Part of a small language model's weights.
Size: width 192, MLP 768 GELU, vocabulary 4096.
Architecture: RMSNorm before each block, rotary positions, biases, attention and MLP in parallel.
Training: a variant of Adam for these matrices, 128M tokens, 11216 steps.
Each number is 500 + 40 x the weight over the matrix's rms, rounded and kept within 0 to 999. Layers, rows and columns count from 0. Numbers have three digits each.

# q: layer 5 attention query, 192x192, rms 0.0615, rows 119-127,151-159,183-191, columns 64-127
# k: layer 5 attention key, 64x192, rms 0.0587, rows 55-63, columns 64-127
# v: layer 5 attention value, 64x192, rms 0.0533, rows 32-46, columns 64-127
# o: layer 5 attention output (transposed), 192x192, rms 0.0391, rows 96-109,128-141,160-173, columns 64-127
q119:499574535554476472514512545481463469486479530467482562464487498514439510488435521434572477475531477498504542553549529521460548454516468489549450527493434497483493500587490484530520510508545451
q151:506484474518463578455494498503442486431488458529497428412536502494469545508544497446451443455455539515498489557554533540551457451512466521539484486509469505530511522500455534469500498545483550
q183:486533550549496526487488548533547485483540429462534482468566562505573483484595501483532507415512450458495569495481527508495516435505513490479529546465515549539488491496500529561460481521523539
k55:562555510448506498442481522460452484499544551522530524465495499500534472566524491450465428546421544516564493530402511510459505507436503493528527505510448531475497519478542523478505486485573494
q120:498541471563537549474560588495575483516552496520476497486453562506440551513594490453530499508520484559487495584550512537479456458488461511460442496521529478533536415483499560515597532591521468
q152:428448466486565448411562444600517471524508538497536464577496511510503507444453396483548424510467556481508507471499497526402548437475530496471464519496527397547525439481524515481545526479532463
q184:476476535471490530478508540462545504471590514504528359498555480508495490516588428492504501486515520510488392507513553437484460482449466447505493505525546493559483497511479472410482482536492511
k56:498487503532521560491494521487546526482455509405488512505520536521524508492410511463400545527523535477548493546426489473401481472545517462542520524501494480464560524484476454551508519448434553
q121:546464493478506420480439486513391535542560476530476437517527512501501527477592467493450524529525508535609496486468529481479519510520524569461448524481521409503515514518486483455541480455487404
q153:543550525543550403482497527617493509506501523448556490545513503482464552456534511476498561504523537574517506510492553482498456513570577546551528518529498470517472511555504475509568482522446487
q185:548559595506451576508475495529453483508520526435480458494534525481494515500481470510511547495538539516524515496504485472539493484519543528508515408560528421556512463597562457430464445502432539
k57:545528493549512509522548489498579514458516437406463489478476540491423476503515528519515500574490414524392492469490393495471523465405563466476504506427488558486512468497511541474470503491509511
q122:462495484550538474477490493485496482545593565446480503490423449521506551486519502518437495525549464600521440535513567489513488448532538514453457542455532532475395507409484518452525470468475482
q154:507454423463519429491495478551424523525615555464502455422558517456467530446537507507481564505567500539505464600521491512519495439455500564435449416569436486498458500464493483415504539491420544
q186:443494531488461523505503546491490509496518543441531508481446512510508528497466458535441495524549465578512529538518585472465456514461477516480462474501511506466501523441512487491570524433433520
k58:543500573460493474544495501501516535484533478466512497564549507469502467502490533519460462529488499527470499479464515481498495466555530465497499562513484546492532452441445507592492521614488503
q123:552494458500408452523539538515425515500451449604454576479503540560459524552425467565531479506515533519531560518564490563577561474443490573539500485464504435484546488539504516479491458578542495
q155:496474577508493559546516464529562470492436532532494489494464446554489439541465520532530464495484489526459536451552491463542538521510543492506567472508480516528532444492528475516565490496581495
q187:503533551492460522533434569475535491544451472482500533449434533534449461524408505510422444467447436537458525491493521478484483511459513526557553505444461493549502483480498499493561513462503544
k59:515482504530517509472518451506491499507520534481424512475450453462489463465457512486497520535567436470473517436466514390507501504460499468478470467505564614512460481544506555516496509415467616
q124:504504600520544508462489540581465464426535580530455513436560485499557452464473490562521510557510514509408479506479474534520442469496528485407519458543468571470516511511533542515528502485467553
q156:524444513458576570537524474523473497495534542449492538552492500439492495488529483459490467517530516565553530522521546454478497479499503497453545475512463559472508530491534451491476542476484629
q188:503431531473514489513502518575492530550527438539548527517459528504519465530467459506564463461477458548535506560453526478511433497459444498499510520454609501538478458503576581465524525421545530
k60:445518508502494537457474514522476457485501528506474542461470504489514487479482521499519439480516517487529518545571491519578469379556482526500456531537491500491482578433573513545469503484496427
q125:529472500442503512539518556471479513492504522465485561455487477474520498579472519570505505470540528491461395528501499498435523539584487417472461526538529519460524493497548476500524441459595526
q157:510506496535443533511469478458507515532467517527413494506486594496444450513504508529492479464509454453539521518467450520465559506498453451491500492540467464441453502512479523489476491520490513
q189:480491501498483551507452528521518522455507517518460486581531493475494464481465504540466488508521579495448430536521501464476544524588461479561488524544499464477476506490478501494454460445560449
k61:570431514542547464478510495446485442532492505499552545556446423456580518489527529479534543520589559455432486593549586509499467486505528495503555541453478518519538422508494521517522530471528475
q126:480481527595458412544494550489479488567403468501416408401384491505497458546513495560500592498538478540478487513493467554501485504573504449516462494517460546447462538505519498493543496512542509
q158:514539589491505519539513491488568464527547472486547445563464471519485475493419411456532542478456536441535466503480490500495560536469479429562421525564528470507457508508521506501400500599504530
q190:461540504469551518532463486485493484464517490467529492559515492549471481488412493497459513500494498546515569454495490576514557536451508464506519503461439464486472581479493431523499502479522571
k62:528476519471459542511491524524488579555505468435480593510595472473499526490480575535509496488507456495445506514571473463474541566503431525535545512512514434534475534562559441514497498480477497
q127:531430480540498504523539448458511518479443503538505533565530513494513413484539504460410549371496486466498443510505525516518475513539499487487498556521516541498424549542444562505534587458486554
q159:515497535466508485505434431485493486452498552503472550526513468447471537535521531530428451473477449484588503481577477465567527517450483577526459403486568494479504533516501557496482522533471467
q191:489523566470504521497525455487470486531491520535512505444517598525448509541579503473471414465466450509653482445497510513537463480495526473491517497495512568539506482471476570556566513532473569
k63:556514459504479486476455439548546523580622490470508456534418526510517483445492505521528472460387446469420568522429508507514515498487499512546470444526461485503422511511500451481554465533538538
v32:511441547426492510477518519499475508500492565527407453465526474449475591507524550473493396521494423504551549503528420487472413515442509454444506461498530487492496514541514494488556547502400527
o96:478498565549460426481629512570567536560476526616454519465498526425491465556446517499522528522540524538470558477550524535518593572487468486423569560467383516476518455566553534538546419587534587
o128:495507462492551508511558495561536508472524481529495511459496506485512520494506518516516507517484503499471502479516531557501538587501508480491498504512480538491511474541514519502546474534429546
o160:488484513512470542516512500476504485494476428541449602511488473401504492556515579503502483536518504481501480516510509491467480576497503425484447495454438519476487466443546516575518524582469545
v33:428542451552492508492515590467478487451451565439411526466466564510483526554447549477589517544484428467524497540488513519463489459468509466476476536511528505502498529438518513467584492488537532
o97:465490501497523489495528499587484593508473562550423500438494543466502448507490489540507579499521619495511521513518509505476567471501478495522586515497479459489477500494531552524522469505509526
o129:453472520501551494532472465477487431509404513547465554484510532582482523520477494446453451505493519597525483493458525465532524501469525500509477526424478461526572478465479506542525510419521487
o161:429406479449529596511443474500495563494427497527407528477465524514563492448441545463474516547476492545507470503484454474517462542480512483477518524531486428507492477431448553526487469448488447
v34:465558427537558459478501495484511488467451503554512496423553570472484466420487502494494590469523482449542491466571500554533482481471462529510558512550437501489551479535509498477465474500499472
o98:366497543475565489506486511492504481473466563476489427525463443509504512479456602517457521440464432486521492455566494470531520462419499520483513441563528483564555513476435512491476481471485441
o130:530455506507529467512533564496465514491522488469431477488490533493510511565501486659491461475500520454487491508509486492446497521472505490510470498564496482542575511442405490466538508513484469
o162:458475586511564493508539552493446444475448545500466481525492425503479459421485538496470510481460458523520493484555501477513516490466518462515511422538503415511516541483501519426492416555449435
v35:506565531455545413505364522513612470568473556527541486535501429469498454471517580455510448511434543528537491502556499517496573519507513523499581532561523401487519491527493493454487503490462423
o99:498469524496515524568506562539489436495504532466508542508471491524520525498506566489483485543521451489503534485526522444378566429532482481604436503503463458555509540494431498527457548571483391
o131:510480437467472467494420468430521354550499465465568494530432540537533473512466485541530516500447438567551496426476466439496484492467492471465497498441468474513495503525459431508481448440569442
o163:510497492412529497494421484532465464528480507503527492541421470522523470501468512482580454528506507516610475461526541480449528518528474458510532491489495482511586477529465501529432480500501420
v36:456490495468523490533410463434516452505568477505497494536465503506531520514530494557532480562503507572463500462518521440528484484397482498472471454526527480505524479489471540498559481476551519
o100:444459493521498487535499452544472426519613510544517474496489597522484449519468563482454502521520488560487504484511458528575532483593533508461514521533503474561450518528491468510520502534488504
o132:502567494501500527488522503593462476487594476525533474463510537449494547506511490535486528465470494524494492534501494583491538453499497498501508478524472468544442497491567489484508493603518455
o164:443559500482506511461541494556492401447580475583540543522521509472515497519533521557484477510573453576486417445498529530530513438520495455517530470503460465563526511519493499459581582573447553
v37:525479495488519517486510489540474467507495466560504547508562451518429493538549506488485510476479564485550413463528492478505500574471469486570478480489532540534452485506550514515420494448467479
o101:503421478503568385362505442459419451499492539498524493508478466489458570517576459520483465447545483527561507456469489488521469519527531489488469448498550551523581523480446507500477490472463492
o133:606526519516495412429531482541479549475605500472541494495524489461515505520576475579483506504503507449469510475516507473487453538507494505577530462588534529531463514498431488475547497481443531
o165:547480517525517428441546500499458370499534547498566543498539439490465498529551476564505502444520527520480486505495480501509509475538525500578462497488538542482493477544521454485518540535484522
v38:557485493499571505521545468518388468529508545386490488586516537531481480532449506511586442549509552417511484533422399461450455472527511478563427477408512477528487507510575521526570545519496492
o102:555434460531512454512521554526458610560495522479451533485516476479454432490487484441523520520493500446549509437446540535416510512499524481462480563553511524446538492459531526531528515444502500
o134:477440540522476534520511511522572465547488531468541514457504506515492500449494552445525546531471410543523456416483531409484498436517492557451518551533538495444490494477521515509520497387497537
o166:523467412501503521540508470502518608546440610523483527548547549511481485553473449502474580487435483456490573515439495470467503549547496478397523642515464591458515510496445514545496460374582531
v39:531487487499558546523571470536481492535450500520450491450467447511499553560491444482535516565461468470520633464447484503464462529586501457461512489469411491501556561501502444515508507421597507
o103:505558504531461503559512547470516530488438502508443540461492473535499508506479512517555444580468460538498563471408459538488489533456501537494507528468596491509509450514505453467601444449565520
o135:487500489487501520525496548462505430507430465519514519503499492493478546490474491465529488560557487541487507470437552485486497475448512519513472514441546485483537470477538509536528521448516529
o167:524577520536444520537462523412529578490431551528497494455475486530500513501488480530532494577475480478502526567450446470452470495496537540434452526442599444444485520522463459482606404443521481
v40:563423521468535559525532535482431496523578428473492527513505561439518520502540516529523527460510493466535452517518468534464541523413457434455478482556497627469495511426535545575486506523460534
o104:507518507467508463517541517529412626456488587466452477601537503470545487530579469493599548467537552525496435416509542415555476473540507463436558512444515577455493461447486548497561444400519526
o136:428482485504561487462479465451478538474506539539473520563536529551556516516478538486446523482495588530461510515516475495545525489515513544458510477474487476483489478496476474544527547431492538
o168:473462505488487544502517563513487594455540493414456520509508481471513489530476559456493550466530495520479495588548495517537464484568579513457538563516477504458470483510512513541555454433480456
v41:537553443478447500522558547457462491452532499482503499542545514578503580461463432442524550619520500513475528543450503444557492485484465524565468542418485461522537547495519490478473464510481506
o105:543425510495438476513485561510517443517450562512513484429492469559467469507533436470553620479494534571548499498452463544482481473569514461484577495485557509472558538519553558519462472455428489
o137:503481578532474535543559462522460612493484572513469478494534465521458538489486454494514531527521542457533498551467537528514583545539532513540489520527567551523468507471484555514462505545461450
o169:508422484487420503531514553470466518478529562510533502474485503525474532467503466491566579489512549509494505528454479559531474491527539479497563476553524501462541521479540548468453477517494484
v42:549458487551471467477543461494380549462449525527458492446553376490492512572526462486445507482490516484507481584464541538428486535583422445479509495554516476529446499442462519513456499557532463
o106:469471472504504600491375443390460589480474439491541469546531504529561579525528499531517385516460462483478513568487540557484456562493492466516497569506613497488516502511500468544495469520515498
o138:447467510521452459569464467430537498512511494474483545485522500553513449531509587450504489543492458509446551502506516483469473526483483490473522552509602517472470519485474499503508495457469547
o170:497423491509446484542480481513488556519530528470576460474492486519472517546543530494497497539518525480492569504463518539491483512539471513526529578577603548481489487492472431507501495445476546
v43:546550514481464478488549467528477514535475476539510506426557480460512508464551446504514403486533498481550505543570526513464487501481491513556454505496574537526446478437493508481502456496492521
o107:483524523483546573449494532539459585510501489495460438508509504421526510480482522506487432498546522509482477587587492472510506573510504461535458477552463421491526525470493479565491521584437504
o139:455537490518474531499488550511471525477593448478486511471482495495569455592471475507526471514495450525435508482546539461477490564515548413517469476593476421535520485444465464519506495439487444
o171:502620517494491583518482462587448569527556462509494482508554525443570443546529542552500495448537520555461546487551540499568535563583510448529488487571460491460519468451535459581490472502497515
v44:493496514465508551526402500524458503452497463474577489490470447545446435505506576495534443495525487560560479455356567519489511537522511498555530528489499551510485515448463491504408511447452470
o108:535501490490425366453535457507534520524533517497557500503439484571523489470478449529459412490481405493533526394461465542459566442493495469507612537526533527499468500564551484489528525505453525
o140:484537432501474563536474404563521448497494471527527513515476529482482506500413517523546552511444402557525556445534505599540544495521523494534523464377509523466406479503552474500491483469513433
o172:445590389435447512504542396491513573466508502468564485481472550534535542537492485539493514483495479517523545480478442550528475475481492513533545491538516591550467480539478455486472476400458532
v45:526545469536502446492503488536448531442554432472508513463516509513497524433471499560479444498487597424488512459536508484507510468509552475480558470479504535533575542561398482530496481494489546
o109:471479490493514563526448490484496528486503485450431465550451550546531471508454516436571388461474480419476524563513502459463433520496513530481529449477518537546433428417497482565498526428533483
o141:485492554507485519528533468463484554523463473471457451531457513501510427501509522495547437495493459428493542567496522512395544488532461575475529547523463487602433444443489515518485472468517573
o173:533481494523518473497539538573456487541540567470486454478479533487444434505511512457498446501490519464445535541521469430442495498511487533522514490456474463544458481456495462585515519433555473
v46:511546472504465575544542478459489499545445477469562442600457458499457404493532551511466413536491477439492564531461507494499514492488462493495506444525539514480508554445521535528440451424446541